From a checkpoint of a small transformer trained on Wikipedia.
Training: a variant of Muon for these matrices, 1933M tokens, 7374 steps.
Each number is 128 + 32 x the weight over its row's rms, rounded and kept within 0 to 255. Layers, rows and columns count from 0. Numbers have three digits each. The size before them is the row's rms in percent of the matrix's.

# layer 3 MLP up, 2048x576, rms 0.129, rows 730-836, columns 320-383
102:133098091174150091100146159158161168175135172062103112118143097127134114140150150144105095129147102119103148171168151094169074082123141135132121119159083124116113130158140105127111090122153127
107:122175142130145136088128091107123139196090104135169118114144083142170108169109100112153115094184125160132177156192162111123167051110161107120155131136134143127145112100188138171103115142086110
102:098087142145072146138159150116167102134149129123085156135114171144218144137068091101154101118089158099077126134152150104180129110068119110114139170066043133097158131124134101184120114101087140
097:126113177120102152143171094169123133101102127077110147177166170078124124126095194035121139120160150137105153165174151156142130191150149091152101127174131082147118157119118172127187158129137178
100:165118103171136115150147108092140107131113151077122153122151115106104116113132120158133171107149132092157103155161078201171092138094146159077140134159150140118114148139146168201119139190157128
089:136146148113104154162190099094105187164157124100133170084149175138133123113080154153141105094098126060140077124129089158147096145147101113126145074101149181203095114119129130132087098149148156
118:134147106141067099174132151122148084113123131102115138157133138157114133102082117206096094107118147149145141103176086129138173152151050117118109122144145100162105110146128186131188093132153056
099:150107155148116122085162142113138125140072106176091147158071178075098189147064085148130124174170091144138171143075189123134136117118208098122127158145144110100148111140096159162160146123112137
114:072157147142098126145120112139202092120111162142140132112163145112163192138109119075157130109197103163182159181122149125147113101155143139071107117097149108092116130164147142093141099077079148
140:090178078064127119154120060139158084101165094077130150149122112094097162122079155119089172105168128148133103172182134157094181121144125136134119093118099140088114157109087084137101145120123111
108:111102146131177171137061098174120084142176118141101154110074085099182072116116122138163153143179088099132168141219136089080163167138124106133155116102075185145114157139148108205101148171093140
127:136144174140116118093083111101134175069068099119131105101136092114192212110097090105138149166158105124115178127070081147168204113142094168156086180100112170107076155113175107173090124141147131
098:110084101144148139116099056114135142076106117109107106137089138154137121084161142120110159194107130128114159159137154150124121124200099104152148126090143172136100106202130133077187165127111148
100:135088098178126082131159122168208106192132092109164086106100181114170105136126119169092189102177079134106153113089134105156155146127146119142147101108143064165149176156098149155167170159149081
094:143120045139109176162174117106112136140107145087125163093124144095160112168092091073134122135073153128145150148114118192177153090089204069181141116176151041081163094173094120155123111136143143
104:144088178121207154183123113090141158103122122101080128103116150086088145151121131151087150162110152149165153091164214144130153087144137194157102089123080123180106062103132078082110156144128182
096:096169150147143095116115148164160074107148161153133063144169174077131152090140196109098140170113172098130114142147107138130160197162098119119138125119149130111086156192170126141177112128119086
085:076117150128213149155126186083112172180139133135054148092145077160133133142040106100132105118116117145193123098119151105125158134118134056101146121075126161145139118139122182157112147135122128
102:148121095093087075119121132119172121139134112098115163126085176098133140083171109117098182084163089127120108153151122078127123165098167165180137124095103091116164118105090111118089092168124133
096:162098083144142125159111184184107161159152134121123127074114189146106155097127170132092142099122119118128067107080148099099136147133176166128208142078127098089118128043119163157146111155121149
105:103111179091097110122113165056109125121122207167194153106129074143085175087156142143150071172157178101076099166152128163176129112115142073137090107119133145155128106120106073137133105125126071
113:186109122155106113141099142141130175110182119077107101124123126078131133120123146050171157111156162155110154115178146208088142101161147123089054143140147164140089093185138142148124121093114153
098:069125116125091109119061175124120142136177132123074104132073139156158127140153088117111165107112127150075135132132051090075182134109117152071137144116148084158152111111131161133168173144095058
082:072093101164139119166125174158167074110155160152135101136127068147160160105058096101107160092150139149163116118131125114147059124082166120150125028115106160138099093101123117153104090133153131
121:115136111129135091190123198130146125111188147144143128147139187124156117124166091092094106112123097125137187101156132156100149102097118126144173097144105145166151153150168088070103134131145124
089:103113130186157145120152120141075114083094105110063157123068154136138132133062137157120127151124139125154061125124143158106058087153117123108140095138190169129075145126134125147143062103167219
118:113179125145108122188140060199155144148155194164081151144106146078160128137145162120139077124119093081115170127140154138106163131067179148208166108124136208067134131123110120180147116173175138
109:100059138085156086162111174139116109133079139191099121143070105161107111153151155135138076165122138112181157091179134121134095101101160094109198166125151092091077161105119076180164106150100077
097:112133101192168133115174082138117159156151099092124111143156089093173164121154125195109134134179156102150095188194117146120107156111208113109158149123157119133124141124118071115120113119181121
099:131129133148121161107167114098067140237197103059106088097145140080084141170107128150162065092089195119174077097164110170102126151136120082098189141127113117128104109190125118156083131140132102
102:124120116163151136137139104142087099145156134094178111110111119144127077161127177108107120115080151126144093099086109163138146104090124099088194070130098140111164140121115079115125139149096137
099:114163090143103135127129126149164187101148151109126151117190104118163087153074105108114123187090168093113116144139134114087147159117116126102108140051125110116147097150118134148111111142129124
078:136121099146149164124086099159066094132076187155122114063136169053106166101183138113096110182172132152142142151112108102147141105110121165160098134119193074122122124161133132103129108135163048
105:124115199149115072118110183151169193145133107115158105148172073146088149132101144105090157135086091149102157082154153125173123072088124154106144131148124108126111150139125150162097100124163084
104:141069122106155175116139050181107144118112111132140184087146134117100163171141104108131129152136101144077120226112141109143137136097121089097135139135117154157136133174138118159141131114087131
117:137067141158134113178122132143161125166095145163183174059112193144136134091142155192110149156149124115102156131178095072096112091171148168137088103090164056136078101137130156156133155119073092
105:081108140149176103075131118176146138170130115115135133084155171135176093118123115079202127119109166100150179077150174084142105091053107088106167108150123134128133158213136116156117135085131125
075:188063152128133107124160203116096169194092069131069133104134100141101056098136086129052166153176088193185131102077146118105157088123139158149119103144127114108068156109180175178131061157083143
092:112079086137131120133116121092159135117125094110066084128085162174129174144165149100147146055130113076143162129164111072116160138077180131100102125143140150068145099104060137207093128179145093
099:163086143081098163146127133121115138136120125138107142110177095115146128136183094133108085148072115216185153146145126146091153118174085135073096107131111123131087198131180143159162159107108136
105:145045136143162099168160140152147103100097137085213147096079084103160140077128172101158092130141128131135171136093121147118130113114189168120143180081093124148099163119137162112195132099152161
092:091158122102116059127181191151191174103142110119200112157140152183100141132132143077098175177106141201126119070155080118183141169105080136117145134139117109100148107166140113112167163118092100
121:163124156177116103164210177117133104144150108138082109114051172136173143086136122131114152130162165084186105152111127111149080156139130171132101139134106139114125118115142025148143150091154121
096:129118139171134092097133129207091131125110189147106080107136164154087189114170145127170111146113149159093148094145130067094123136122091158098094140089172104134065125113082102125195140113102110
089:189060142126194152117094100120118137104079132137112102146103122138099115123135127152116112155099168143089135152148091150109144191111073100046115153166112071158181118142144082087114159080112176
098:109132136089115133233095102120165119118107154100088153129149158129094150119125108176144152097118121080126147135148088101059197113135144130165160164210185127173126116084106121126030160126156134
099:183099158079232101067146079130132146165114111177030136108150152147130144123139107176139171153206084113183136134105134130142143163104143110065113088126089083155143133123147124186122154128118139
116:123108197134159139149173125144121114128077151123152205104166166196176089117121129159119112100106158097086133115134128096100162117164145147108134163125172103113160123136149107098167093154130132
107:048177120117096084086095143106118117097124103104123173031185142059142172170147166076070139110110144067133167146058131097133154169156090129136154093149127137131119085127122119162097110132100093
075:165146135207143082125166126119134106128151102102156154104102134131168135092100140125107131119149181141143098136082171093164122129154079161187157162133098196172144160139148101174132156154091140
105:095167062121165128114163095105179141172188135132093165099130144126146082132157162132125087156151138088083049142134149155105088168161122136139145122157094151126133115158185098150171127152139106
088:110127101126165129091141119118087183076119127089143143156127127123122147118088141106120160113081122086138100166122124124168126108092089147165131121117129151141135096131111143164082086131143144
087:186173131169153112109119098159127171128160169125097098135157142047152124147147149131105109105117174166160172118125118153145124173143153100158139147121150065144102107110087166180126154144151118
105:131087109151119102103114106115123166133157192144125096110097111164189128095114088123147132108137104179124094076130120161100149155122161145108162153113119151100125143114106092140107181088096116
105:141170116116101062161143109083135143142144199119158063103132133153112116181128126089098087122072098091097167158104110160104119126180174114089174125126089128127095082100076103197122163097143124
110:146111184118142151172119142148181114145112085102126098122097081102107174140117192170116107132140093114098094113151172127152142140092125137153125128163132103116140139147144130134121100125109131
098:153123125158120186139101133114144105119112146122138114103187144100109122114088124109051130129113142106149111124120123151151121134137138064176180101117099187135127143091104115155114102093167103
103:111174105122099116123143200105080121139112108137127092131084182103097127148119147087141120142123092146115100136078152187125066152097106127146190170091147116131163042133162167108215139130160102
111:170103132110123137080134102134091155114136087135166059050128128116132152099123125073125127140120160125158163147147105117133104149108117139143133151098140096086097167140150126169115113128152166
104:147100147165192170105111129082192169105125124121164097092128063131193068146167178149119012156155172139107137079117190136109139085204104122074130124117155123118034101146063121144119189157082174
102:106093128143137129131204152135158082122147126145136098106139168120148112126145115192131116118103117129105124093103106128114172110101110162078083106092118128135131105137172069138087139161099115
114:179140100108169090113108105094065122093162063136128115126191184139117081121114133106066129129133101103104134119100148175113150140106113129128146138096142155123070172138118124175166081077116169
119:147127127192094164104114164159098147110067124165157096154142048087127195127144161109106141103121113144181113108068121110111130138120158116126163112127111084071147119124117169161131100150148076
108:125108177152156143118133154097159204168139158144164127195058128105124105093129129140124154140150160171091212147140161044126185091069091153137056095126104140177088142146104118155165082151121126
103:120173101126136066158137079160128132116113073158138153097125182120153117075069125055149178089157163187162106151097149152105160127120088101133091125085123153130127068176136102136118131147207153
105:104106153106126127171112147132127148156195145198158129151114164128143113156170051095143222106093101092136093124154160170149139062083185165082120178113122107113157111183106118104150159199132167
097:189116131079104085152098170122078134117167101112120106071101146160090112145165122194086161124163132173095087088141090142097134130109108135069088144152129154107169159137139145109183123105118135
115:128168144093133125179087084165147131115121129156134188133134147172161162137142135167097158076102179086159163122164127089141189090139130129157124125069088123140135191130118125146107136167105114
105:142119124173130142178109081135096144177096111115095152129114170049173182057157137092126128122090105139084136081080125108171090095175133124131164145175169116166126137064129139156115106109094175
099:105155119105124140150150105062141174108165155150154150135168132055152089137132093079117151148195124117104137079163123105147118165082134108101083172116128127082092154097131120140147138140144100
095:161140102127172101087180156206097162124119165135136125143086149147162174126157158194062106156097160107146093122137117149153124140117116170139115066086112060123172131149082101140184146098140094
124:134093111181165162096150093129116126143071047162122099159156145078087141106167133085094141131109204126099163148179139093090092175176125129115087119125121080175162101141144118134121188146117126
092:126114120129187145163171056121108084160140160128161108164099125165153152151162131123115180110087159122144093119178111117106121092086156109081151138125108094125109160172122214161139134175165107
106:096146198152111182114145214139137112163096192151190183158081150115070165150166138168160130103108128181126167090147179115131124129157106044101077135116115144112230128111104158173078120079116182
097:143094193095171153104132134117091111125154126156095152080084084153090092119141109107132123178086167146151099091135136085114137154109107129149190218123179186132171153141073189157147110115107105
098:148131126139170106117136150122129201107095167131202125085079167142082137103158181135124125118071087125122172104144156093168146142114101123050131114105144172120052174136118123133115128100145151
098:134170086209101103190143079159110221112163169149123149123137132159128149086121131168127078117041114118115110177156167144091088090092110122138124126166108134188125160125152164180104124179063191
100:098145098169109128138149071106138095245151172101123153096164137183076150121161094111172119124181090110124185142105118111096106158115133103129165150160131165131148116132139158127115119062107136
106:124095129147100117158154116085106113176115108114102134154124056134127134123112184164105123169169133110163137115186118051082134107117109125109121095135126126127122101157108154126174113117158149
112:147085164088177090105136174157081158123118143141195141186067190113186104136141165159105084081086128114137162133090100132149118146096055090156107194119133147124007114180138112104123156162116106
121:160144062119121118141133109070139165138085093160115114115101086129133115141141168125159138128160150082199172087146136139143139150116170143072150131108084115106157090101147114146149105135147130
107:139141125123172169108081072118126147112138112128187125169109161097080107144156125085093170143101092144078108103122158195140199130115114180139173125168135147160126090132104112172115088149154114
118:109151188105103116128146133075094094141144090151119109100189221138161128078181090112182143164136116164133171145108128117154091129099046122155141136147143120140127145136128133169162135176100214
076:082084131133131153164139129163198158076095099142155060112130084108106092149090157103115152141159106108097123137141148070116106112095162144117147165106080112183111153128199179136150078105133136
107:120105105072128170102109086094138091169125108074123104177130130186142123174197201135120143095149088125103103050137119088129121078173139055096166077116133132150137109208148077168068128155149136
089:173166101108107109140113097059138177130126152147126102119121134132087189207146059081056059162132130087089160134166155181185106123092118109143131118172115156101135163126185137111147136117175189
110:139069167147127066147153147130104150147125136063111107108153141081090050097100153144106139181213118105056058134108167146098088120138075122142184109138121102103122164160142137089144148102149160
122:138094100136134156140130139094143122130109079099153079065118096094183144118140176110194136107101135104128105149187096138109121129076171104131062129100178146131073124168087106106143065118097192
098:128116074090118120115139125210165157164119136098141143103149151172136186119146152139103183126160094137109105118163134174092130157120089119148140136099186114161102101139124151091087132203120169
112:160124095172169122119120180147152145145086109117075114146149047124081132172157137143151155103090133092112147140119067076158140151068222112182096072129049130156103142155156155134166171096070145
101:149041188173070200139160123067109134104121124164141166137144055166116100124067131115093154085105135131080093139187115130140095120158156136105091103112175142110133099175095075152142128168098116
101:122123177156090131115143175122144155154144156079084179104098091129189150135093125143150222121072182165126169130164042098157152157105188105130090135136192147129109131081143155182156107075099097
066:110104104145154116134114154130127153094120152150089104165135140132191142133072117150158115097113087074142111128150195139109123064069137114102121127060101153082106133130142055150169141144113107
103:137091137169136151098116089139142166124117105066129117116110113176108160153133106104078133196151090157066141099135135121121140134132183142131116126134149112110094122128152129134143068139118115
095:100159131095153147076112153205104091139152195066100058121109142088128127118118107080139103118105115114154093140104085120169128157097139102172126129144113163107095131182195167130089099196150120
084:165190094159149067148125099066147139125147093111117154073124105095112148208113112115135149144131127129102166104165080116123135145126144147196150163115108076147106134111064086129137113122120132
102:129159112160108164102103139101087088111174136121146101113120187180156153139167107118173130187117119137170155196120121122099088147114152143057091163141136110184160067148146126114098086138146092
104:134131140123115085125129153153211156139145092111046150105114137199143130173125155108106139116099095216094156155160074145113123166118151172089117142126105154090080119132135129085173134119173176
108:064112182133121093116109110190146083095107108106123099139117188101126195144118144172160105108170091142127163195131098187164101097135112103129138097146089147133064177074150135130106151135173113
106:134064098143180103137144142103149110088111059094129119071134085110134112098064096177170080112079068135125113109124161098090107192109087107119115129142121125156143090138139122168115131157144068
110:123144165175101098079127118138168135135143153089098141117070112117099131131189130121187157096132103068156122157098131134115133090129173113147124188111117152127093118161151158143105049144089103
104:096106125123119151110175170172156201206159174068153086092188111136166127127094095168099195109139124127125071126117142167144167080132179151100140104122160150176140085103183108142076096131106155
094:131158121105178123157158182163091139124095142149124101134088135112145204105084165151129103152132150128109165127076121132142150110132066111117125128115199042082137155133106114188106095144063156
098:125105132153061130182090161154080129060131184100129103149096117093128102127163167150146175118117153170103136062152099126112113166112138101165144196132094093102152104176108126147170133167135150
099:167130125211189067158034142163098141151124135060129097139157162137121143129161124116115088167173105135109149154111122071146134063129117159103225095126154140149148147142133183142115114157120086
116:198157122131153095094107052138142161076116116112132091076122097142184113131152156115156103136121180194109087119134090141196142160119133123178127110185103137128097126149155137124106119085119103
054:119102177152140141125173144158096134140096126163102150135138086084083145136113113115065138098119086136196115138072155121142156120083055151144085233125116156139113121149157128158130130104104144
# layer 3 MLP down (transposed), 2048x576, rms 0.0683, rows 730-836, columns 320-383
093:141125079119078168109116125163187132137086124125092126173101073096153120144138110171105154167096125083061148087163073128122113184118155095097133096132177097115132133127065108111101129080090123
097:122096129102201124159176146117159131119085161143155143131193097183094152116127082141122088025157126144135130114130167101125099094109146111134177119167132079112172174104195096096113180130176117
113:075069148068070172113164104096155116085080115124140041146114143075182106086107120084146107161113138134098096113094119091173144140143145071144159163165102164112187186112166107123166103106102103
099:207219179100179137129151130116121071113140128162133118149115154124171190122183107178128140080135099131131159119108124152130104087123129188144168152073090060190128095120099091193110129138100109
099:166130095130143165155079149057148103172116097093180131136141080099116135049124153135123124108142143140124167117087145156129115159122152169120146159122167136187156108092117140159108103183088129
100:129189090146155152128115143110103150113169115117131143176108167128148141139169102123116141078215103082086187127112046182109119105088100115142081111164161112149155055128126090147151064069090161
128:123168118135102121130153088119152084100124118069118158153106146155123122081163089141116124152096101135163161110128136058098136140104064079099103112106191149130161146119145093121165134159147133
098:072153193136147131154140119101114154145161094180161086136093162121103154064095091164137072091214105134119161122151160196108094183144111120049182093066132125124156139135184146149189153134162217
101:127145162080159141108147177125135086053150108127177091162148155183133077166175145147183106135104180154147113073138158128163180141127169129184170112147121126101134147151122105148111071204095075
140:115099100173096117175184148086161137153120100117152066125116161138130153121146141149143139130194160117116130117129091151163117169091155105196137169157087118169115163132108138159121147173155125
105:138109144175100154089100141110151149108091137090143121116130120163122124138132114188173173103147105134103144162125084091070117168169103093123117143101134187091139112079173087097117113164064153
133:185145168107200087164089094159167171137103169091127161203130095136141080177096108144132178125130116118172130090102112174118184119143116162129151096151149107044171138133173125103173109164151152
092:140115117181113117110134182128129091178088142146129159131035137126133171092186175169135152157137131196133139135144022128175148116156104089135150154076177146105107117137158139066148111128170142
097:151126153107174126175175125132138069110049154128145158104127164089142113132199205154069141091093169100131160161170170120122176118212076114119139161164121130149198127130140102175156118135070069
092:174121079138155109122104121143147108158134145158104087169142085142084080151062169137078194119079103119101105148146108123135166148172117175148049149141204153132088120153101131182114100084116080
098:124129141182132157143133057164130132162142164080067092113091162158071180030117130142090137087143179138102135142114139171084088135083144126114168134129139096167159097112084093083146089116135112
104:097101084144131126141108122180088175131072071132169133162152111119122123138141126111092138159093084161167107140152167099123182121118109160088151145184069096153123145122055143113125140158183094
086:117154175162147118096126147123145099085133069138130113084162168135227124150097150120142165113153147189124135135132119086150170135130136080077116116083178114174088087145126134135133175148068045
093:129103134153140165144163094165195133108137142135094142061118129140144098126163107147134140098121160083120105169139125113116134130109094059138113146119140131151092164119173197140101100122101175
094:109158143189152110137144123148090124146145137115153129129146156119116083191114143111140177168185119171128108092105133145074081099140135125138080102139083218016127106100138155129113030138124100
097:094178127146079189124100130149098092183192120142160100144125130152114110131151156067115179152118139125138099130128137140130139030106165118174085081166144118139062129121128171211099166072143132
105:086140073140096187197115156093144081150136175118112148144098170128105127100183124156144127119105170185105175141154155147151147085175135142142115161140123143139172158172119094117075105085167119
093:149159142136099093096140106094132102083139196166097147094100124100110114093102095115146121145190139093151090095102118137156088146153115181095115145140102155191093136104087113112196121179200029
077:094171082138134159133080151082172123133104140124158092149156120160154128115050092150049082125159114108133187142122132132164097148116116116140079101090179141160118073110123090156100082108191125
123:128142118168178100124108135096117094107086207173168130138128045148063129121160149144132073104109105149172119132123101100122173116141158129128199200160140166102181124157140104125095170122179095
088:117104134131155108152212135150136079102157158146119136140173121145111145170129144163091137149151118102111110079142153156138102117109176137119114120117151108117140141140094088173135055116134173
133:175131130114161120135059100173084096188119091148163093131155116138075103092190104149130068123109077169128170153110119090125143090132165139165136077126090146141100141119123126122127138128128172
100:134160181179141137101104123129142124158135136111077145129193128171116179114172089128140103115128077084207149142167164104147161102104070123098113093132108149188134106111134100146172107124127131
105:128106117177082124081094161151122101182146077147139088126175145095083108084134183119020108099122112061169127172112040139082121160134152129163184133137116154105120144106197060142094129102181139
106:100178076157114147155142154078033129187128103059140170118137132133176116081096123146115118061079160063144101064146087173140193139130135112153127191129171097148111105145117179073105115140098115
104:085103077101118118163127150106081097144145118146156098111212146086112133122071147117177147138140150122101118102087110166165133181188112108126213070126176155171093094121097056100144118130055114
106:129190096129071151139125117104124153147134155091133151141128119129144079168130090156133124141111141055146062147129098092087129137077118119144120192113095117143109089142188069156201107104093150
073:132110146093091146094114165202129149105225089121115131134114140126151154132093083157160102179107078143139147108071136023087071138120102115099104143139145159126099150116159086158168094136136123
089:087146156147080124182114142164145157136159127225108096131155127163174162092134116100188165119179046118145097144106124128092131130105134177110141056091134094093209115144066157121110143121118099
097:090107180079111134129110129137054129189100162084112037233110131126148122142124101120132125079149136139142140148171165104124133141100123131119110156149130184136171141103098182171157057125104120
113:128130124136121124157107141116145083122077092108078131130123123074145083155121137088143172142064136135119064147137108144119088095138161127092123054128075150090135107111089184146151175098099133
105:134097137155147131145098130125152144124141143108122140121161175092194119095140110129204101128118115105077176103168147082113150155076139140085186137120075113104132067089068142142179099129142154
075:172081126113126191109130155099119136123143090138121174040159147128171090149122129157136123149127119137209159099161159129098147042156066138219191111141192058133186106065105129219067118177125089
092:112168132101151134137121122104062118147164144101120072164119184167138135098104104125141118113114120079120146124089138139104120080158098183134088133159130125137136120141196072139170151087149145
099:098144123150115143147114162122108122141136131090150106182158159118110144137101108186177131070142115106129158142150093140096104086117103136146172164133143103140126132158083101067128172143088159
114:139170069115176157178112118158175132046103161105107121131119122123124097138150109141146131073171114147152096152082084148154135141093149160148136097168105131126120110138172065096128150129123141
091:190111178122109066122186140112126119121205127077111138096085127070133111166133138171174112171115079170122132190135171163109121193170138116126123149112154183116139114145137069172145101166163094
124:163108158100155097072131130113161141128154156141125071157141179182136119103147114140145218170117118129093089129108171161122101130142118141157107111128146107115140139129156102142174183112167155
096:145129203122134140118121110194096130183136144130109135121152166129037173086127174117166197126103150160138169094130161090132158103079124124166150104152150131160172087132119067128116078136135145
085:098179159096107103137121164074144141136139114179076122141132151157114149109126162118168136118117160103133087154054077142186141155071120121060137085079125114122144129127166133094133139130127164
095:133113156088134112057114154081100148087134148149098112163100126098102158132132110119098112123127161129083142087103154162173149107080161103170109095119113087140146135098110084125113184111095181
102:164129142134155162105139097137111131103116160140089109114140162131149131113095159121120135125148114092076051138159122154146187118105162145096118132151100092121188123115096183102132166126130088
122:150092140145168171131193126142121114117092115154162168148121134106089080098140109182124158100157118128105064101113119051152113136103067192149139105119174105122207162156161118157241111128179135
109:112155079139130081166072102139182146098110147110112131134160165102154105149112159165056141112177106079122158113085080073189122159174121137152081125090155175123100118127061149118158119088112087
070:102141141191089094130169088149120181111145111133161128123131175130154090121111087127136105080062104116111163120140070120071125136106150139158136115120099141089097064130162136106089144146073138
114:143161147077149167136140065124131085109144117175116098127115163138131127131110141062113176054131125120157138165106124202176084153157089136134105121102064138108066029159124137160154196096128131
082:116134159091163151149132151052130069142142160071132088106141122083131104157127105060143184180144132139125095143126049152114076113093173087136125083091084122091084173078160118143132119139136110
098:144121074091146105130101099111205098116153140166100145125105182134114061080152137107149154130125145100206162162138150205126084129110119133189114133175172070132112112103138145166191165103091122
106:178116150109147112113135140124123132134154130143170125127053130156163117124142131119127172091140113141122092118186093137148112178103073161099102176165124106096166129108118126130067170120181104
114:095173167141120101117132103166142076109157140082107095106164172113107136140121156128175153081110220113106150109070143131127096144159185137125078067155135158141091075108088110144065144110162109
089:065096117117139130208088131113139178133121078160081078119096092175107163111094125151115124127064180093096132122198147092171177169131133082130110135133126133140119180167125102188153156151157133
095:142110114122148191118146141144135087189115122089142109171110070119112084169181105177056092143101144154093161220153170133131138126143088164099085152150078135097136147159118118163119084103149126
107:112121129046109126093137129149078185147177149137133128103126182157158151076121109138138141146048117135102101133151135195062163157149095124141125094189170164119137139116092139115108118179103064
110:171142115126092128148120129146121115076110115139100097134142085093120117136104100123145168143086121111156134188146153197070102173145125113134112119097112097109128060101109149214141114136139148
111:120180150109208080070146131075098127109103199073149136124101125084154143081151161106097179082109154076137144113139138153168150096136159145115128133200134117122122082121185111080143127135148145
107:115096149162123102125175123158124055112116114092162124147155196149137123152134128107135104088126152097148075129171101129131126125117111166114090054128114154136158093140123112110171127121113154
126:120112163111146131121147078138127110149108087144155127106137078130160156117120162164111104201126066090148143101096048129162052142118099134124139122175130113151147141131096166119133120148166079
117:105137116142162130112116136154177126106138084175108071161115109094118102196132147113129082093096121101155120132189188113105130194178173084081091152087122146115142154157100147153124072099137174
105:138139149132139150096116130136169176051171158188140083112152129132099162090113158123141112172097202112151196154161164050114211066049107142146105165152142188162159126103153143143142093158112085
105:120156132131134170115148159167152144129121188052143132115133106126116145163140113132162133151122122110085120119108173088099184108120159114171143172143089169086114100174171129121133130133082062
118:106131126098144133171127120132082076161132103176044121166130052171127119152105130110159167150110177116144129176186118165162198119141115113131141152139179123148198166138128101141118104142123125
098:127133144073047084071180065102114124135129093135117157147062144130114160090105118136124122119150133102162093148149122084135148083121144156151076171162090082132106166137121132137157137124086127
123:138152124123151083130152114102100120117192147161155056063132049145158076103116144105147210100149079111161107113131133133098103164182159099123077148160157092175104164169088181145142126134172093
101:071126087163148136145145087154128110149138126081128152109088108122149088166069119167133152139131097121102142199117077106095135158158156166147164120099149105096120117070142150160114110066091145
109:112145160154086156119152153138156153113147155104123151135137156179123114117128153084138151123106150111143134170155142090093081107114126147137168124097135118126138095151127140140153116098123146
090:112105112151089138088172194163177160065129076087104141086132105092119144147148034162101144139097077134103168112156114080087147138158176151136089121136153171147170138154148111133134135086136178
117:105112141143111151089106143159139046105127137159091071151157116163149148043085059187128144102058121119075086163116147099215094161173111127134117139145098142113114117195151103086128147140169107
082:109123091105145185132112149114142172132051093084178116196147163145170086130148144113148108153142129127102105105139122142143123180145081130088126139161156119128106147093098139122137060083101144
098:127218118107100125107127106119085066147105127077158123126150117131165167121090091111124114149136132139104136155117120160102129121107125166084111124172134135149095130177109158147151115040149146
091:159116143133124169146134066135135145102123209118197122160136184128114081063141127106149102120124125107127156126179164136076103117094123128130154127170166143149149163169076145115102107147191105
100:206101126092174060141080123139047115189127107177177140167133160115106147110112154134182134142098151137105138089122168132095121171060168115079120133178105138112114170081124134116146134164178134
093:168143164093106145118154164104126107099076117157134132107129167154167163136113136147141150138177118178141136085166079174066114079116133144063130080115135129103126132128125129105099095141109131
095:137183096116113093148122111112111162120104084081143109120168165156088101141109132147126099134182104149117167133132078152119118137110173137152138106075156144124201152142116140200082165118164125
096:049150112114102138135141170151123100146122125113106068123115157190135126108093130234145195151122111134175151132094135124110176097113135137111112184098127104177118170178214176138119101147134073
112:108167100119110121095088120146205120109161135158167111171121103124108084166089130081133066143140112126150097198146145135144088140131092127129181158132099078186103163128157093203167159128098125
132:119160127198147153157140088168162112167143086165094190108119144109125114176121242164200115101138159126114150115124162138165144127094129148130072093120146127099122150137149143143133093157130172
118:124150152130074112049130122103179136146090121087132149180123193096147137159123148098118085141086168107152134125164143121170109140142118167191153161095100126141142100097133122087110152154143126
117:132145137123143181155125154134074141132123115134184126082087166091122130235152184128162132124128120121135154116172181184083109095058112155146091126174116116180105124087109168135164187129160090
074:103076104139112087196125179186151115090126099156110092102109106091115125134092090118103165162112181162045200069101086113142163119174150146100175152142071118147109098158159134121149104126140182
105:093149127074115134094075120106147104050160100108157109126139175107097114147127129103116143105122115057133103063176143071133164122166171127179100096129157149119162151095111171137150202113115188
082:207143114097119104164139107127121127155116079166106141148154170108144126131084109128155134069187124109093121144117142087169164119116188147159105103108131185134070142120109097112132145118109173
109:117093160106152108105138161159075107128135147088113134174078161120089112083153144137146138118153128080113070096142155110128163132159093106122180137177108086171096187118156128146151088121110123
121:110109102124096160111074153120104039143083115147162165148148069155124169142105123117162164064150152036137154076120145139105161143126143144176146102156157073133117095146145171121126157147125115
091:109157156132084175124167169139121221134121138141087137092104132109155137105159077155121175087169095175104111146059156095111125112075124146112145210117152086127114088113026056161143175097122136
123:176164116144104137151124150106079128125137056043103108118094120139103162136090074191125185133148118124139161119134149168195118102078160154157081120154105134112166199138162151115187118079151088
096:105157163143136141127093188096127092118122117138164159062104107175098155119118153115087062109158153169090114120109172221096110150183105177172109182097136133130147145107083156132141107175073093
096:106158114116065130116127085141150173175104169074173105098121117145136130094107099162129102132123119159174182100071140078235123121147127044138230152103071147145174146103089152144056127127090119
063:061105155100113100151161113149112123153119152209077134180128142121088111135108094100089127135160129114129076082143150156106108136106117114134129090089089133114151116148109178133170164127113111
104:092139125120107145085088122182197127163084090115103133203193163147085153134068148104126129178126116113085142130147176142102165128190154088128083106104156133110125109119171103106134096120157153
111:116134153137082119176146128103108093102153135094148149125181157129173193092151154138146114135168216122147158153109191098176116114188085132133094156108158155117116132139127111138060103057154119
083:100170159115149137084112077122073070125144097121092094135153097134137124131141150096141107139132099160130120160117098172109157075174164079162116120168125175145134151124079187136128152114163196
096:086172095136085123151137169099109119173143150109054136120164092123108157110122094110132191156130121174144153123115187120105055170083146060108104069103137114161131110149093124102154122070110122
101:080152083136168133097118136135159079133113150126100191143115097151135113132136071091141063117128104145120108114136108147107126134142165183121115114103161171092180113054127099108138110090107101
109:157116145157093088173097109162117065122074145139120053133126134131094170085092154132106175140138130129080126091151085180145084076177071113130157096151150185134107129103135131144063150121179125
099:136135107123150073140114131107104095158126133118155138083067106158155173142133094111107055083159182084188124120116158083118137118107120183133101116113165163188116113091107124176157139066199092
105:098109072093092118108167174135140162105180112113081192108150103105083147087142075149170113148117089113165095145127108160096110085135150116131127123167116099084141203164121115144145113104132146
102:123145119161147126151152078218061091137173182113118107107151132104183140134166148155133127064101113119103161135099103056177118161115065113089145150111082157137184105123106183146141126132125109
098:086133133153144128119130152073117161092165109125125091134143099097147125132135172127132181143144133138117104096178095073168116142176105110116150109096142097061082099132125142095128158131119137
093:121189097113101094093146159161109127101150160174111128112160106066152128128185154136132143078135137156147207118141117156147122133160113120128157087140013175128144165078103182151136150124150098
093:142142117150128121159141115088135158085115212126174092094064109139178123103088194114106150140127158144142065163168140108126122119103145170121089128110145179169105133144082126101175173091211078
101:074099088112127112121080010105121098113108111143121088136096131168076140170126120129158194098070129134125088112176109145122080106183167096159069078141142093119122155087103132158130117139149166
052:122133133123158165141113110125155124083105113118127086160159172065112169137111130187151118077113129165135113147099136107083132174112091100118078159155089112124130081168140153147178093169163133